config = dict(
    num_hidden_layers=12,
    hidden_size=64,
    num_attention_heads=2,
    num_key_value_heads=2,
    head_dim=32,
    intermediate_size=192,
    vocab_size=8192,
    hidden_act='gelu',
    norm='layernorm',
    norm_place='pre',
    norm_eps=1e-06,
    positions='learned',
    qk_norm=False,
    attn_scale=0.177,
    bias='none',
    tie_word_embeddings=True,
    parallel_block=False,
    init='normal',
    init_std_qkv=0.0625,
    init_std_o=0.0128,
    init_std_up=0.0625,
    init_std_down=0.0128,
    optimizer='soap_variant',
    learning_rate=0.011,
    lr_mult_up=1.27,
    beta1=0.95,
    beta2=0.95,
    lr_head=0.0118,
    max_grad_norm=0.5,
    warmup_steps=200,
    schedule='wsd',
    decay_fraction=0.948,
    decay_shape='linear',
    final_lr_fraction=0.0,
    batch_tokens=32768,
    max_seq_len=1024,
    doc_mask=True,
    train_tokens=134100000,
    max_steps=4093,
    dataset='wikipedia_en',
)
Each number is 500 + 40 x the weight over the matrix's rms, rounded and kept within 0 to 999. Layers, rows and columns count from 0. Numbers have three digits each.

# layer 4 MLP down, 64x192, rms 0.309, rows 34-63, columns 0-95
542491480518526495518443531512470436453471393512442488522555506488454553452428463539452482546482456471446495434423476448508448505477395512554520517481533449520528485563530515530471439509512522476516518485438478507532445493539481519485465442516435548436532447507515550528550461554569524440
523534531552507472486482518467511524504544482470517549515429484405465483502538490537477518462503519526535488559481527506453479538507538460483499479503422530504477578588458475524469503494497539487444491450530474496450496516561472379559471507488508552480541561493512503458475464533486478457
557530467560517475485410497450506520510453503561528496509449497508470550490516513522530523521512479462408585438523450467473478535460524523501477455456504503537497546606467520518510502430492499506505481420526466522562513424521521441489429469477448565555515470458476490506524506479548474450
406514393534534447505505509497524522551457485538432489490461482489444516480514525480478542449459469439451490529426440454438514407545505484480546470512510615469488492574442458470413520440519429420527490512411478516526548503559488511438613448478541514499448519539504526428482526461450522485
527456467470574466492457476533537515452585548520571570465546529459524478575558515485580484476492424495534528568565460482500513501541466520505499461524509433480542480509545484501498523587524501512469483565510505478603559468499499509505542544517479463456454451487509463418553476571494498448
575517502502581475508588494524519526487544456533514513508543477444487529475472482505477525523478555479460512520424554524493470468502522477449502493502492384465490544481544523449466494456423484460461461487476497574505503441584511482394432482492476579535530536464497528456561509558454503580
478545506491528497494471411454526477534603580476497501538455449474442488485537530511452416482544461495571465527582478560471482477516501502553447477491495478487442502390527489528579437548440522504461489513523473528507486554523513581458523474495425461438549592475489501487455492506419514479
604514449467398544505408513532522450530500527508567438517531557534497516445500646491547555584481527503528466444530454508481541508475483545449463468560504505513537490442445541503439515567502504519486495530331487543503446483513488475602564503548552543534577574505486498510499555519569481483
546502537492522481494586418470504518466451462464470518489530489502526481485550456494546495456433536508442493502489431479478508447522534488477534452551452417494455516562450486497538485557473482474591514598560544528488489481524491534472482521491439523501525500528481490580489461530483496498
501482570521446506481435466465506462563610520382446493530414454549495479518479539454530529534491535508598483503513476474462497457556579463505490491468565487488457486407424519504517487466442540455457515484439484499526514585481488437494539512426509555488586433485504503562524521507574509443
550451515491418486398439486544500496571483545470450484487483485558502423509482506447563535486488536480481487466511491486427551568526488483437483506483496450483563548471505485479497447440453483459475515481469503491462459598480527503540516562475484549590426502538493466445522484476502527543
410565468536541485487470519559474476517534487524450558470482519551492523485462488549497614511490553522547511481481398539476479480502484461475479461478521454503518517450487471432451519402528544546464486512443478485549481578482525510518520513512431492518560479497505447524564477507471529461
457453454523448553560528510461504547544499506524457531429475527494478469514532486501526464482515514464539564554526461505490470565534478580470566461441572397508490506616578436403509573475394564538512515472535538463510488493481600521466573444496528549537452558501519511537476384481515469500
507465463446598388538631510527500430524401562467539576464553532521449487556533498473533510455477473456450538533490486509521453531464491522510529540523508494551493523464552482471492462450529516505568514526386449495518574494506474521509485497548491536467566559464534484518483495539439475576
460469512571554468480521483470448491448465478468495516519480491493474494529488500424553551518497506441533481534503487523467511529485535484517484490513542482502509570475457540453435504456476482498448426465593486456531506451557560520470532510445489509567513562452503427437517469545497494453
538485547499532456423553515514460499484460482545521500459542541499498450475503474422512471458471492456511486541510601518470571613490566484523520494434499471484445499499524437488538534570499480503535465504565499462548555463523514467454499460511543515458477455499492474502543425524523493502
453460470515398493470531592478422502466501428455540488491463473560540447547513555508517504496508547492515521585426547499457471494493524492495543483579482505420468484467552535494616514432478540460557529509546517561529518470507514483456556471510444512496502587544480529482556520466438509475
461503438488481489469556490555435471553416468503488467552514479525515480454500450520515574473507526549476579511435510542494531524485494506551477463486528456487511516605535520473545459539531495555486457559549483533528454503534464484502495460470502512507438466540414521514516499445498487485
478531472482441461470500509495500510486521501492418489526505508503502519478468562468514409440515411450483490483525497522496486504528472498515505525538462484503553510444518486432464413469504470514510460487519523502467554539478546517500553484558575501516491416543547507448532511468551521541
582497479488462485471527501518467502473524478436482465572530514460483529473495391462461571514489457484441503502500482493462556503516515468479472538486510464503517489479510445494531573506502474510489573524536463462497479438503512567446551464510566498479511513455455499498544429485482468570
611439527514476472493477474517477495480504444486517528434527513481505490514520491530495617496484541499467491547443569539490523480586621524505482545462418628481459493425487507454558447514457562471548518490579526547534451485474450491469488561546492520515562377518451519541487517454473468487
553493467477439459512465530522537549474592447459442504486487421490485464501487541450467528480465465504492531514585432533487541414498491504538530501542538486504473600539525539513563505492509557493463514458560482519488493510517537499468531467504483503583466492474512485564596599503525490494
479517563488421493515412445440516525487488477492523532488472429529565521491471484545513561540480500509551490608473548480514517487463474492532477445537526459503507456452579521480484503487520473457471543476554507535566490494498542477497533469471537478619495487574453474606564520543461475515
477521569452544510494486464517472453523465471455567509462512486508494510466501514472496443557478516489532489500496431502447501516550538455393481502560546531499567576415431525451503482527570491511514505526525506436541515449506481565464492528501571525509560508415470476437444447483445509517
478448495527505492489435409515448534448521472528541512543505497379537478493461453529539524456469494462498516480433516487482459478453479474546589455487398529524513477468429443543465469515483485445503508531481466534466490487521538418428516434577380500515511513470503501469590549532478521465
538465484529582499491523490529554556574558500507469532499511474481459476461532539478455576480484527444469476443480433590456442523557481479557455475522489584448438463595437501528485514474463497530457480503530461480580493517512407498489390466473496520473528466545491467493472622444521528510
484472554523526559507490518504560475496503456541615559466524543436514505548542581507492430568527504504578477521489553564522523546486431512455510546533504536539442526499443523512556503462532531501524440472531495533446537468546564399553472493527495509487545546483458575493498539475442466502
489511507609481512472533558495495444489494489451513519441525471539536498522517502490528548508516470480525456422396549472479460467534458548532429483510536502503479517590488502508495592552633533558478484501533506566557510454528491479484499399525517473491485533562499540466552531544580523449
502500506527457530493410470422513492516492458483462525459509499499534508528533524545571481559499476541543531504532542511517540547448439540497425528525531478517499494534503513497479492624531495489554458479589472474510529478562531479533510476586520452559520560547560511519493557488500476599
508475486523451524417484501531493488480474468547490507639541463504543513488542538525528502523475538434490525473499442591479537499517526467489428513507481506447575436311481519437450499447482458461516542469475503508484491481560504472501461433547488506519506610490484487493598486463559499471